Weights of a small transformer language model.
Size: 21 layers, width 448, 10 heads of 64, MLP 1792 SiLU, vocabulary 32768, 87.2M parameters.
Architecture: rotary positions, no biases in attention or MLP, untied embeddings, attention and MLP in parallel.
Training: a variant of Muon for these matrices, 806M tokens, 6153 steps.
Each number is 128 + 32 x the weight over the matrix's rms, rounded and kept within 0 to 255. Layers, rows and columns count from 0. Numbers have three digits each.

# layer 17 MLP up, 1792x448, rms 0.0715, rows 1449-1498, columns 128-191
060142147169095144190129167089109123079134148104132123096136078146121104152104105160200149109087132176139109143157165161130119140094115166146102134154115115142066103112091164117158107121106140
152157143177096160111162176125113156141130129169109132127142157128131112129146139093134128160121124131128128173118106104097107125093082163119138140147168098166140102123081106108150104151106117
125141123137058148161134108127116140132087145118158098118084120133156140165155126138111121179109087121094096148154104103124202081145154155188105125122159087146120137119156134177144078122115118
090060115125171081176152111115141113103090107130112109100135127111172108101106123141095153116081139134178123126202090152122164148118157148121131078136087095131123167193098119160094063148189150
065204123137131160147126117100135155097195143083118134141099162167102195174183108113149109143137134064101120187103098117095109136109110086118077158101131138092110142120077116181121158107136142
175117166141154157155143102105123157089126152149117139065121145063134151103115101128144135151104195094122133095139155093118169122102130093144096104091112162135133084121083126169191164151108132
071052098116128160068123141181107098201183090109120120129182139147103150098113140141086146076138156169142098120089152191166153052109119156156159177141120099182149104110180143145166161159152128
086156181105126119102130064149125137152135122113148148095092107106150199194142082061133090164188209114143162095138148147105133137136091141103135098087209185080111119121088097132158147136123063
123159095178154134165125141093135109160160137119137161101113110132146128166134115170181157151184197127088113131117114153101078151091123090160090143145146121094194119193088078113063094105184132
092074147100116112127136145078112149154108158179179132108080157139114102122099100193191125135150096154148042111145136189088137143105160119166093124109188112151123188122147105115104171106179138
104101085086159138125057155099169179117073113091172103191051123115112148180134071161189093135087104159110150146082137141086108150102101185151144093074098117091092131151151094123214127170178095
152147169171136127145118060127121147111111123185146188160100134177118126145081143161116108086137182119069106170136152137120108176173143175134162114138085129136115169150178077136093152121121176
077127135161130134163209069111114159148102143115182173127109109122097094158193059197104096050177148139126139125104154177101190188117110171175079131122232128126099097194114134156146138071100113
139154089150128113193114115192117145138097110077146134106118125055101107089083174121105142119161162137142096156122094125106121093136180096174116151074158135137151133091136095151099180147146158
208128081151132153129182158119143158155145070196200145126144151158145116161084172118102131178178154117153078157155142109149060074168153113129112095130150107112166120149174098091076077168071173
135070113070167144148103151060186195062100191170107130116131105127142169106159129203168108096148162165165122087124144112137107068178114192132139151153124077078183197132119139169140126148059120
125103102097141125186127130121103143082156102126134195121113156133173116093129073164111072162088110094081073110112112185132125144172142120137151091147084130113097121110069141123137170124112177
214105151233131070128096071094152199109206164134149089122049177142127120126186146122114130146089057205102079164066106143053114129108144106135166124143139150154168208162094153081217112132156147
187112133124132144159148090129145163138174130182126124158118111125143165107098137123098103145144179159102132136143100106102120198113149120108170137139073108090167140162126140076119116112174107
050117184113118158160136178090120095165177089140141151153125143138184111142151125145107152124165144070161130147145143173162080119151163098171062132152128134166166092091154161158175138141111070
084106129090121122121086142123154146099076177089134118153122080131129101133099142110141164075121115093144194125105119083130061069137151129093121166111164105135075173165123157107143133081179090
124124092053152157203158133086118112094126156143136123064075141083134167147111084150105073159130099121164153124082074131170176144114131095141100142090102077115177146106118149073171115100122141
084116138121117091094121137138089115155115167105139126155123162166106085117113138145158110118143179126098081130117137150151180093184139161105106132120108170128126142155147170113135108172146135
143082161144100205172077155130148096147097098096130108114141162177142128099133097124166083118131195134164112109161098069179110184152141160140068165117143055119104156137165173140148086093114186
111121108085184107100147169076137161146079136119112111128149141124118096132155118139113111107157153182166130128137082093108123132122145104082143156124065134149116178107109140117198201123144136
094128123072101081119109165124149178103175101131115172078111137106123128052134117161136100148181108141166047133106144119119124096073109110097104111134125145136152220122141085104173122126087138
145147127131124074151173114160104075144105139067161073171137153124111113149096103126126076141146169095157140138159128146090089125162195086155164130120169121127120106091134166161111182118134161
112184095145126114097139089119152146098186109164120128113084163201206084128150112167125110105182153060115136178091140115124089172092123147156148157108136129142149138113037072133102165097160179
109115094084164093107147135114130123144148165195080088120088119150089108114160101131195114136159120099132114106115103119119146125155093136128140183147197096128123122138138141155111128125105120
148074113091151121071093113166136144138085135086105176108097130090150061174093138149193127095118156108110142140119192063139153115159115130132043116139176149140151162156158140167106200122085096
103178106162078139187150093164099105165152193148139136108175130130169090135078069190206125102138114105115131108065176165121105119166085108163109065145168123142141233106135095193175065112134112
129118119140200125112171101098167137145144101078137108203049149111161142176120151102147149166140121077131124128067207093104213096097159141140205120132125133135182159125122090122121180057122099
146153125099148206081148081124123116126135185050133119162154095166186154108090093096144115089134129096132155157133158123062106136122095151150125094147137119123153087061182087125129151126151150
112138112089111111146157162069151102156060072141077162190100115108113114123120136099146116166127208047131097192170113183115078133132094071141161138157126113109150159100176081149170155162091148
151129150188129101143171146114123156131096129122125156128115092202104119132153133144121107166119178174157135153107120150137120113102143136124107111162168102167139118097145089135156134153126114
141091142177155128112234126140151139130134120152143140142101167131126151183137151105126123087095153142118128142166212080173116140158082169142130154173080071132123156150122113136220175080056146
111120130137118139170112124130151059167157116131128138149117149087093143144117154120158114138160148127134162153115093114132122102091137053172171136131145179136142097122131157143101155143155144
111144114058144097079132163170160113085081119207198115105100129148120132193131095112101165089066140090164119110161160148143131140099137198088135105094127129136079117096144168128119160172119119
142049132154106151111154098089166131184098120138132068156138152126163129170081115159145135142159147138113141116142058104143129150092076037088153120151154087160186124117120151150092158195122133
122137117183125094113169095101123173165101133114154139076102115094072101159163120084158201078174174154201111124163087150095173161113135189169146129082087123159141187168159096053201182092095147
138158156155101166086144106082114117128122106092107149103115138044125129135147136088150178089138187146127131185101114111066121114113137150134127168079132126135172212129119153126146104103107209
190152120115160087105111128110112107172098103148218190091152150124180135100144126113126152115150136169097153160143117099079176042147128109166124183127136092123104110109135144128116103162178122
087086150096099090116127107128126122107130116193190156094110069069092167166129127199120209111106139152150162107141082170093102127120128126132143116143136146154126155119141143106105099082138145
136084174086146144122116120132115093105082103148120147129141197142136089134108126112111127148087156139080168084090163155116144130092094148114165121143092165101147159190144165113123166141186138
077217141085084178158094098175162175128113134152116151085172066119090161065165051154127130107130112205106114139085075088134119124125078178147162106126100128214137052136072146100117123085151150
155146151137082131169139134098117101082134126130114147159094142125120077113077123081118090145086125100151138117116143154139116117070138091143116133138172081155087109137156124135102161052135107
122132129137147126123149123095128114104179132100127113096125197176075154167109073127137123178120166105136183091161141144148147135157076087157140189135117117152154099109135148167157162176111083
104159155160149133215139124146167140092137102153161150141161081143165129104152114105158129130119101104106136179140066165115145095162160102144162153071093120135246115147158106137105172131204112
091125195147095084176127191062119158144183154132109119059130115111141076143159142194127107121077174083082167160119102053124205116106109172180135193084109125095154164074096087076152147200164115
155139080224106217169100107101125106136123073064170109164150093078141140150148145111091115172162205178143162174082135171105123083187103124152137146130113099136110131075186061092169137154091127
# layer 17 MLP down (transposed), 1792x448, rms 0.0284, rows 1449-1498, columns 128-191
126106144167105077151155082145163107112143148155140117188153176085159127135115124114067169092183135168108144120139091170160121148112175159090082062131189142094164131058124129176102113134147084
064137129118112099087100126112129127070080125137118152171114123142128074138153155159080115100101188157130150129193145096135133140178147156136170119143113118114146121134136095137104142138132116
150133082138107129115119138148116129123182166132151164106120192154082170122138135134088128149067164138109082135094124139098177112109118129144141106102117166083119116115116147087152120118153159
119136139106093116120098149149114163087095155087168135147128125133101106136075090177184139140127156103069142072137162130158085133102114154166143111107149132143164149102140138144139104132096086
083151150091154125122087086124130165129107117095092140091106102084097133088154136062122179063149139118088150083148138143123149119138186136096166098101110202150126142173134110171101139149097088
089101121151070099107101134171140135109094114095124136126110088165121076155172111085089110143043114121107191182118150093119082125123153153145186077101150109077168100117169183147109108141179130
141187148103077148140107046097089120167080152125108138134143123154119126087032109073143168155128134208137110072151130105097145102128167126154176098086120168129124139110086134133095113136145100
167149135149125101122128124167134146099111152143069100144084146094145082156090173121110073133103117170134138114146119136107150067136114111129113108086207121161153081138099173066073132133122119
135139099162160143126138155127067212161201157131185126132129147194094077125142112117130140155134156181133163088154161126184133166170090140167116158090177126068144105087171076071098110173099105
108105156099140132144130137159161138169110133117145114150131125113138100137126140110148103130185147168134137140101089121111127099114104160145081139138131141121091113148088215153143098126134128
149028130172117146108000107181080209096093160122095116076114176098115137151157140099090107137114104151120093135171139075076100116126141130172062116149166208079128082130084192042157188154121159
050138119180108178134169115108110136145137226165128119147180127113191174129117128158112142130164127134113096106130189058137132112180148156148118133115113113164127143120132130169105069114158136
151129118105167121126122125127129140074179136123147161139122169108085093155104190162095116076110066073137156091150091163103169119115255176135129115092151127113139159096058115083137076117107141
176130128136104137071085153134121104106165127153154116174102100086155130119199106164128211152111031101116123150134142120140125147139138164100143103095176139149141131148061103118133095089098143
132044147112160200175048137095123090134144203085082157076195134134116163135118106113149132137076097097139129162039092147073142155118176117082121102152195138119135167133048125112105073114096132
160082086153177160118150162173047134085127143085124131068154166129139141097105118126178200150076148120090171118111117143170149076139197127148104129101146145141111083088149144158130160146170109
158126140168158148118134112130122128153112090054102144095122132105169151160157146130078124109143141124159108093099154118177128138163141145147109117094080144162143093136128125129128177165100136
072097128143067063068141121184112138167116110127144113124138101194166157055113072086062151099106131156142095108078089098162110166119135126075166090128127143084088134171162107137148134187163133
109108133079137165105122097095137150105133167110074130079066129145107114122148078111169152102108130163097092106152162114114131076087114074139079142168082167132105110132148108155136104207146144
106133108125109138103137199147162057107112192151188111059147089173152159115075113085124143130143171121121134097101146120117145074054093120103138133141135154112154143073084094155121158159129080
186142096171119148105143193156163136131099131136143131095114213167108161151101145148072105106103105165127096083135052166137107106103115111106099157153069105127111101105057151203200077159102205
072135120125121106083132163055156163111166078088133116173140174119169108096117185139115116109118148104125126114149104142091096091135130113125106136153108138129139096129128072135119104123136146
116033152158145178150099127097107124115112123120110135115067078148163113126174171107173085117102189092132107109103139140180158108134128143130097145117115159134129158119173132092139117124126063
131131173088087158102115143118154078105152106110130213088152111095139154161157113147130152069154145120109121082139155090166102108107086148135110141137090177166156144089065119100130141137129165
125187099143130129113164109105166127190151148129121096146132175096142142146124100124112114143086110107112102085131096124184089121111188095133138159093204120103096124094127097139075119087086106
125147130122063128175144123101093152080126138102077134110120150120099142156124178162148082087097089123078172101124113158107117165108107115109167134133134126126086145119104172155144203136119150
076140134108098151145052130123128136164105115140142122134119150083139101162082114127123149095160106155167153146161137159098111118101104111079148148134093136119097080118144112131095162124076169
129151088140125109116149164106149071120118110167133098134156144142143182120150152116101095111133154154150167082161124120106157108162141134149174152158094123162159133120110149098128131111152098
140155149162151103102108098116105142147102141102130108129175131118052191117092132162093171114138131103085100157112151101117087124120129076109111104121110111126148109134155082114126149137108109
126183102072052084125128096104175088172114142078178121100149086070128160085153158097073109108116122134077126094157083183075118171109143118097138130074128060098105122044144125145158128155171081
151112162119152062148090108121175162165141136094120151115126153104124143128146085105149131090161155134175072143140116126189115086115087121122130169112149134109105195119098119056091123163099072
130157154113110014135103114109171140121169122158124099111165124150152173065077130074063119129112084146160101138216087152146173120117172110072176127074101139167151100104088122152194079112163061
138133088145119107100133122115179143173122148104114127151138143133063161061147113120142134153123083146150166108095117172115107138110088102149151100119150158083125140145142145106124094136054152
116082128162080140157151130110095117154121064109153105155123166138076119084200071161112153146085077112193145083105067136141156167169157106123156122049170114107089127160165056102093097218129143
126141128112162122161128119124123116133136112113109105147142106134073144177087118122140151177086153117133076127158088109133136113164134141168143115133151148139077148127116164142086139088127133
100118120112118129131086121069143148141140100089085141154077160144142141175157148116154091158120122054137171147134167062145130143091118082172137125087120182132091123084102174070106084066115106
094080115140133140129131176145081089127103151103115147108058141080074094133098133139138111118091143136123155108172119087127106115139143126157134184169150150138122093084148107085108103129153115
123147098138132133195132157123126126169169086114194128123097144143114172051124152122120140090114163133130129157109147140134159082125087135127095140153106148136152081118098155068087130131096120
046163135087133105158131120073149106120108070111140079120146127103158142142098060171106110097146065179136109100144100133096083143136164079083158131173141151230101104138099122164105123185094092
115154133065139056142090099151196089102122166154157053118143075102112188184105080111144131154126130027124034116165138159152071122127144159123162160164128129096132086091173078150153166177120152
195133163135115199138145143137141163093138142147114105112164128157135143143158080183156074124148160159148167103122172136093089095089119123154119143146103110143111134105169132123109107141054142
123127162135094141138120131100081131137088128140093148074111121144155105135135103145105162154104072114167130104132130092079132142116220102141168088134109158096097126072138154081072140132096057
142136157111092127057134133109132142181163083135115102171140062144149137094183134151090023137135139151139125121093122152155133126131106121100179132111142126082130083080132079081147072147134113
107091123109073079124066084179129132144131109136123099133078140130094097105173129187145090102182115136098070070029118126065130139178142078115071112123175126142144139125093135119117115192131113
138170099163141132116155120128115132084119123118174099067081145151076130055107187111119148123079142065103056138145152092062150116139141196139132143103165136125168181128114101136132129167121083
124117131154143157138118146140106111102096207085135100094114133123092138158130082143142131159140136164098130162124135139116145134117147130172139064160107096115136163150122143153135177081116123
179146163146131110088106133165163131102130103191137138124128164100129102103150168067109136143163126125122113140117132148141157126133081177152102079101128131117123180139150168152129138154118096
104168193135078162229111161141104205118113169144132105110147081098163026146156128047114094059172122128101054085162198104137145172169199114105135177119041119194165104119115066099134066135089114
073136143113165142190087177155098113158168102120106105056155129178119118167161145104156169095143132168186159126152151090087060156132162149152141104107174106145130116095157180171115138142140205
100042093172149186123174088089119154112102110095146189087118134108170180112142131113094118131094040126126164120130160085165174190132119127081082175120094116086110116080095162164175094178118128